Part of a small language model's weights: 10 layers, rotary positions.
Each number is 500 + 25 x the weight over its row's rms, rounded and kept within 0 to 999. Layers, rows and columns count from 0. Numbers have three digits each. The size before them is the row's rms in percent of the matrix's.

# o: layer 5 attention output (transposed), 256x128, rms 0.223, rows 145-191, columns 0-63
# v: layer 5 attention value, 256x128, rms 0.248, rows 146-191, columns 0-63
o145 092:537520557467518493483513526475507480493506454524517491513480495474473470472471506498526491484511481514459495522529495506486467521511546493485514512501517491464463477525499500459468479531507514
v146 093:527519518497513496521484570493510531473477496511538450476521474514499495499523502463486475525467507537469521491485510472499474483462484519467504517492486501515529513522516499470505504538498499
o146 105:531556524539454516520499520472531495504484541473502500510502547501502524505533527522516480524491526514525503504510476532496457523486481485469525481517512529490536502517534516549513510527470468
v147 080:512515495530457504529503507500544512461516517554488513457522455506485502496469510499528442449490522518470516523490459462531465501484524508473512513565504506534540537509484562521546468491532530
o147 092:489481541512483504505496505523475500435506470494509485500513501456450527525473512498515516509521488520487522468484490485536462516503485520471505459527484527498521462516516509537519519533509433
v148 070:452497487501482500523567500509510509503526452504497496497493479503508522525492488475482489525485495513508531475487478472507434467504567502507532477539524504492527507560518510507509550471463508
o148 080:484515505527531532495501497477547519488545476443472516510491496495511525512510502467505526466478524530495510506483467497532489506526495532495513485499480512484546471510520497519492482508495515
v149 079:491529485475464519467547476504542474473474459498502539530512527532494523535452458531531516484470464495516469472527495500494532473523493477466464513470473479505521474494500487454449519477506491
o149 086:541479481477505494511498472479474496503549488531481497490494521498519497507487501473514501522459504493503476506484466518515475536507503448510494545472515469422517442484477508507518474491469541
v150 089:524482541486473554471475489518501468542494514470411474512486516524499501491522505516493488466473480516480459442529490528475528527495476522500517535531477468490482513514527503490529510517511508
o150 098:459429513511508479503504518476434500527499516505461526509468550520516496462469509536502536511507504509501536484538475494490507506431513484488514531521474479537492515435522531505525541477519502
v151 081:479476487536529511507517507538517428514491494517526458445496462486474516515478508469532538457486492490504528494497483466484510502453485462460489484497513527530518520469481490497484483488520522
o151 088:469515496511469516494510493505551485539490525491492508524543504505462536469508528479465480519474464488505503500497471482515517559468519477475474489506438515485479491501486537502498488499445468
v152 084:494514514553508487570507495509544494507541494503483488479520484511488501554465465531474524521533546509497491529520479476489495535493546483440520507524509493509479499560523510546554498522483479
o152 093:508534518534499501510473494562500570479505483503511518518506485436512507472497487484494520507494458554509503482480483469533511509501503537496470442539493519472509488499492475493500467491467489
v153 081:467541491509501475534506489534511513486498519506499498444527511487465535519497502512505499500493508515495492511561435516481498462565501509512463495555494480499484495478430534506495533483531518
o153 096:509467506512491510503469467463502469507482479509490492496520466478497509492475451495502528488510461528549498483466517457498500488512487472511489474497518485517485504490439456538531486462482497
v154 082:523509527505480534467446537498470507502472542502448530520522511506549512509522460498499521499527513536483520510536501491506484545492473512527525531519510488473475504447515531543497481500501506
o154 089:525505466490506501521470501497453526473521530472514501542501477527502533486486510546476490497494547501517480484494497486514513482492449520520479505514505462474515532484499493476527524524533528
v155 086:509485502526461490475473529488499516475496511507512473544520513500470473484500490533478496490521495485523496476503506495476501512503499516469540473522476498475463540478521475554509460537544522
o155 099:477533504468500456490487460507502531468503551485544499481492513547544477495546517532541519511479522511488494499513508549478531476494502522514498534524501502468506478495453519505480498500456467
v156 077:523485477497490493517517518477489529512503527480498521472482478489519503509450517512477451492526472483497471474465480548550522468487467552496488526482491538497481506561553492514517497482458486
o156 087:505522538476504522482483561482536480459497531512464505459463456475494464480533492523479521485512503495446495500522493525508494509479527550490500468484540497560503513484518456541458484469486528
v157 086:492518519541474505495467501496477504481504462478531523501479490540491531484474519533516487512475475551473498471506497460495524529500469516512503467531519510527456527490470546490521497475551549
o157 098:518515499495548478510526502504475529539510528483519500530539541519522480533514515525488499535503484503517531480463501531493471462559417467519490508526473538532479473488532519494506503524508492
v158 073:493522534527470492496478483541478482491540533477514514504489508501508487492474484499501482492479509507486514474530503516551532478500474494507456523471478504474482495542523469478547535512482491
o158 081:515490461525514513479465509509496505498477480531481484473531477481516500498499480511470513479486531487520522498468532504529469528467521505534560535467492481503483515495498510505443495458505520
v159 089:509451511501490492497555509541505483521528509508488506496492522505480514531477481527467544481500538477495470525514509460474510486541517482494494440505464528542449502466469516455490514506516486
o159 093:505471515481512507435547501491499501520462509535502513495509489483536511448506464483501499529510515518490490531477509498500524499502519469505488503520468498472491499507455514478505494499518454
v160 083:503474441529493509534510476477521469491476517465527473518523552455510478499493503528454489481492494478550454498505528502501496511550444480527488496471547525527502525485501505509500474497577461
o160 096:522495484492533480504510470508477465550485510532505499478492493522498482526473465563476516495514510493541528549496500507466517490505517515551486498498510531490528479491469485506482492495509501
v161 082:508532481542470527508508483512502487515549499543475485496519508468467465561423505488483511485499515492491482497490474512529521496509510474505474477537534511514461454503517510506537515460516509
o161 089:510517459515540528492517495502538511492495465503512477484493494453498446458495498477508504475483472496494498480493514513546528466535472472516519513526461494491487462470498425496544460486502557
v162 089:522466486482529534478489474437470523491519545480497520488480483513507459489463514517472493486533516461540513485511487471492507465502483477518480462457518487477493556482496472507461538513493465
o162 099:509496472397509480446512492522513505520484547503525499478531485547522518497518511510477495463472536489525514517489492518504483497488493483474501528491513505543489525466518469501509524481471471
v163 086:490517549502517526503495484541522498463501494494553494488495516473519521480512503503538503501518499512534522491449482486458430486510485506507516548525481502513506507525466485516515468499477526
o163 094:530508562512529489532503469475515486494476533505505522494495498506496528503491511493470477502513499491535481544512477505467464526514504519520537505512499508501487492524495522541546516515518487
v164 077:520525477528518494502538470511472485515468496461547520528517529442516525480488539481537515483492513479540572510487531499494490506530479464512510493521512543495521471486483500505502504553524492
o164 082:485535506510513518494501488490557470515501478515497477483506482485437510538535485488515486491480515441500482508499500487476469459510517471541516516448473492496506495552519519460518455516530483
v165 078:490498557445531482485479466444529517500511508521472466499491526502517487517459526481489477541498464509507475486492471475480476474476494456473509544499493528484527483495505480456503493492515456
o165 088:469486494547497535481497514509511499508470523508505488548488555510537529465458521490504524476499520457536477494467516519530526526481528475517511508503474560465543497555489516511481491511465494
v166 078:502481499518566508492487532489479488492477506488517521449493525509522481518499513545508508508549512486536498512495493533484494437468512501478467499509499547483477488503494472489451579481505536
o166 089:484522525483495516532491516499550488532475503544472521519503452484500510481489524525463489532509486505545504556435538541502456504514528489489486494516516438509471546489479484508509490498430527
v167 087:485455512501513515498542508490508513515524542524488494527486502510483560508438528526535496482494453479523534508499466480483512510488468502511473512485535514519483524526485472475487498537531486
o167 096:512503482479478465541499514502460507543505499519524508530493530514452529511472490469522490515512478457441507525489499479562467496480525446513501499484492577488508476498484501510499512478502436
v168 076:489494506494493430460505493507490502477482478511455484497520520469527544512487476492521502500482493498488514531501468480489448540549509496548435490496525519519479431486465530507519486486499501
o168 087:570473505532524475495509515496515525531502494499481493545515545473542509539510475506505515519518507466564514472463473471491493519536482514510501473511479535465545498495501493507565492479544525
v169 079:486483524501497518516515477509494492510470472502554519462492483513550497463505491510451570484505552482516504494515496480499514491489471537501542496481505537518509476525531522482470489538536478
o169 086:478485505465541495487509523484491495496518505519464505505537500496509485473519476509470505450503521546565502552511541520498479525439523527489481523492500483498494447513470506502487500528517468
v170 084:497501518508500528534515497517518489550494485451508532463502488500492549513474517468481474492498530498552506528491549508534561492479496504523478503554443483526510470472474482534539529481491496
o170 100:494499534465502551483519491519538514535529521507475480500519503490495465462510503522517516522494503511504497558552541455533461487513468501491527488504463468529492477469485498484447480498495464
v171 082:523454514536441499551487488495499533499514522479510481528521500486525530478542541525484539468520512488509514518510463517497491487506507467485493476459489484509504471483467480515475496517507482
o171 096:550503521509486494469479522476523481519468470493472507485520460474504519557478512527453489513521478531466466497496509478548509481477534482540523495510529483476501482536491462482512524527479474
v172 083:535478543503483470479521502496464525482509488459504546476541488534515498492478501506508498508469510501471477523479511530552550484494495541521519455494472523526479473515508505505518470471492480
o172 091:514478491478508516506495509493514488501530549467500430525520543532501486491477511520524523491506493561501523492487533504533502509453495510475537463487470495493517472545498462487471488495472531
v173 082:549472492510546481462483509486486471515473501491510485515480511508511505534509495564507469472535513509485495514499523534522490529498528507519490530526517519501528514517482524500489457519517522
o173 094:546518548510525460533483526495520474540503476488498530511480493481500465509485525482521464514540461550474517472499514550492529509447468526513516502481504491505515503500547557494528508510541498
v174 075:472530490496504528478462522498498501497452486493481471542481525502491471515527467499508475541481518459506510509528489540475460486466469521516518473513472515503485501517555525519532517500530502
o174 086:452517476508484496485417498469462511484532477506512527521498515539523432481514485523518462493510515561517544506539532500446489475491495464502515518517542498487495520485487477502525516516535473
v175 081:510495499509476512534469452544484460485505473491494511515484468498487509495494490513546457488449477524481499518506485513506541509494500464454531533486468510484527496514531509533522486482471555
o175 094:494509534523471497501534492536466505481536493533485518477521503473476519531485493512429508543496470497436522459504472486494485520521528530501534531524493486519460472520527516508458476480478524
v176 082:481486532510529511492522528521514512424501519513515529524540481492547499504546525517463514513489535494510483490524528488510507482489530515525512473513492503496494485493524506519477487503531515
o176 090:494506513486522483470526470502528539500514522473520473467497465551486462500467509543492505489489521485555551509498539487471505492467476532471505540488482499474543480523489493499529507506485450
v177 086:472516482494542496505495456475493485519519490550485492497501490504484510499454516471483491466515500537510521465474459456523482482493505442491478472545522545455506521506511516525539483514530528
o177 103:467480501495548494495466483454560508451482462490484499527507524464473507496503550480544497463483494461464491518458458497521483489472493478508493493520452537453468486481518515483514481519479519
v178 072:504482503531496520481531509464497486522544507497484471554500524498503464443483508448521480503466471472516460496473491518503511507459447464530503478435496522517527460485500494490454520504486488
o178 086:486510511489503519451499503491507440517517485510494468531516519514499538517531504516526503494474514499463530486540462496518491497494536412532506519516528498510527556517526502460425505492482517
v179 086:474511532535485470524501528522469504452559504479487482519495511474485510494496485505477481526464502540521499479491486481508462530499512489492510553486515470462480520503466538520475476551498501
o179 096:511485470505504465510494449542473515503496471484517497482486467506478510500528502497544464521479488502464473489521485496497492466488448531528487520489481486447527514524467525528477534524489468
v180 076:490478523480481503503492524538524509516489475518465525532487515499518513464492493538454464455471461548510459488528531488476504528470467513527499521514482499519452463508469509530528502554535508
o180 094:529476548503532463512515505487463493514543546493484513514484518512511489478464520551541552466462491504516534519471493472520474501495420458530487492547472526498524497482492495493467487523506498
v181 079:489476428465552500521500484482472483488531507529498502477481530478495459491505500484518479485509468505518489550478539468487533506508470487520482466525542508485505494489480521466473489501558492
o181 095:489487504455523514540558494482477481505521479499519498487525571494506524517494497531553450509486498493457447542483513493501533528496505473511467511508465497533544485541515500537486484493523505
v182 086:501517541482451459512545514476445498468470465476484515554490477508519500483475559504514516478478493536471489489503474518497536538503518491477514502512539484478494469504522517470498519525548504
o182 093:464459483508515464495525538515483522489531470519467470524500551516523498526546491513546540487529487503491481493475517502526492480493517453480490520503477487478542471502495515541526494524472535
v183 077:475509544514518527527502470465485524484501524500461541490491539549502517465517464539470502485537530466511464490461476450475473535488513526563520516500498499510495484479502504511501550487504485
o183 084:456485509461560494537489492507443490479451500496523492504497461501530505501467478498470513473468543530540495561511515502514493492491497495500484496487558524464544460516498480475506482526529484
v184 085:506523479489511526521467489538529516537519473467513522507518517488488503535491500499530508514497437529483538469487505532496507492556512489500486490487510526530489512481521470481517468499549491
o184 097:465476472518477538549464505483520469522483456480497509509494543471493483491472474474525498530516435491511482486508479529436472491522505480474495503488475496468478485500498471488482519448489504
v185 090:499514507503476503503498515526504515494482489510495489492468525518500477473479504467492472492431488531510519535538541516506503478565509503505558507531471481492475481490474527459520477482538478
o185 107:522510489506474520463489487520446484479536497520525487460466544521473493507486525529508513485535460506509483499479529499507500489544457475494531511494482523549474536482458489537490529507513480
v186 078:511465503508517543515474534498502483497523531536498486493513421531520472521469484550460520479513532478523492495479510512498517477474516544483496519520503509471516528466492452495473462472509534
o186 088:500501495469501529537529482541520473500503536478520484555511450554454512497497470518497517523479481476461525540505509507527533533423499563482491518519494486513472463476513509514467499507448489
v187 084:532494515448509506550563555511521529482515512489497482495522527505527533517478493554520486506536485502467534486499450517507505538488522496527491526478485518500564513489468510484458509531476505
o187 091:522470488470474502512486529506498481519517481519496531503489456498495503507536465452498470521512467511472494486537486516486484506479511472480501499503470524474543467500516507565512509499483459
v188 076:474523486474488491493465467506505478497476472512461542506491496488503517543496480537493507485511518563485485514503502542502501492491486518498463487495504467488509492467471536462523460511545482
o188 087:511412465508476473522468479508478507503512470525489508489519497494536428507475451540512501526480495507498526509468490469511484532507431479505477529491518473489463503502529499490513514531522503
v189 082:525488461524517523516530493495531493506517493487476543528482547492524491533490520513514508506496505509531509539536495541488479487527535498526513515484485520541467496499457518451478529515519457
o189 086:562491527454479515495512505527468502483516471542499502459463452479516513500508464482490522512536473488559543514457443520506469506566488467503508503501495502493487537520515493510532502481553500
v190 087:488532522480502511497480459498498514524484505517510489478500500500464450497524525461533521530496455505513526472536449466503511472509477487524489495485522444482480489468515477506495529504536475
o190 098:520494503496498507525470488519497509512490504484496479526495547561525586503501528524572528487537495513571529491552517519491489489509523499493512528486506502457457482472487493502491530506542518
v191 088:534484478502488498509454483503468511498517533458472486499494511521502494512485473514477522504534549498491517460535504478485519528516584465485493515506503542504529492485504488492444559517481503
o191 099:455491509490488507469481498529504510501488481508521516517489490440483513501545484489497525495497539483499512487493469522482482444504500507516558528521443492483483497478482515476499510462446535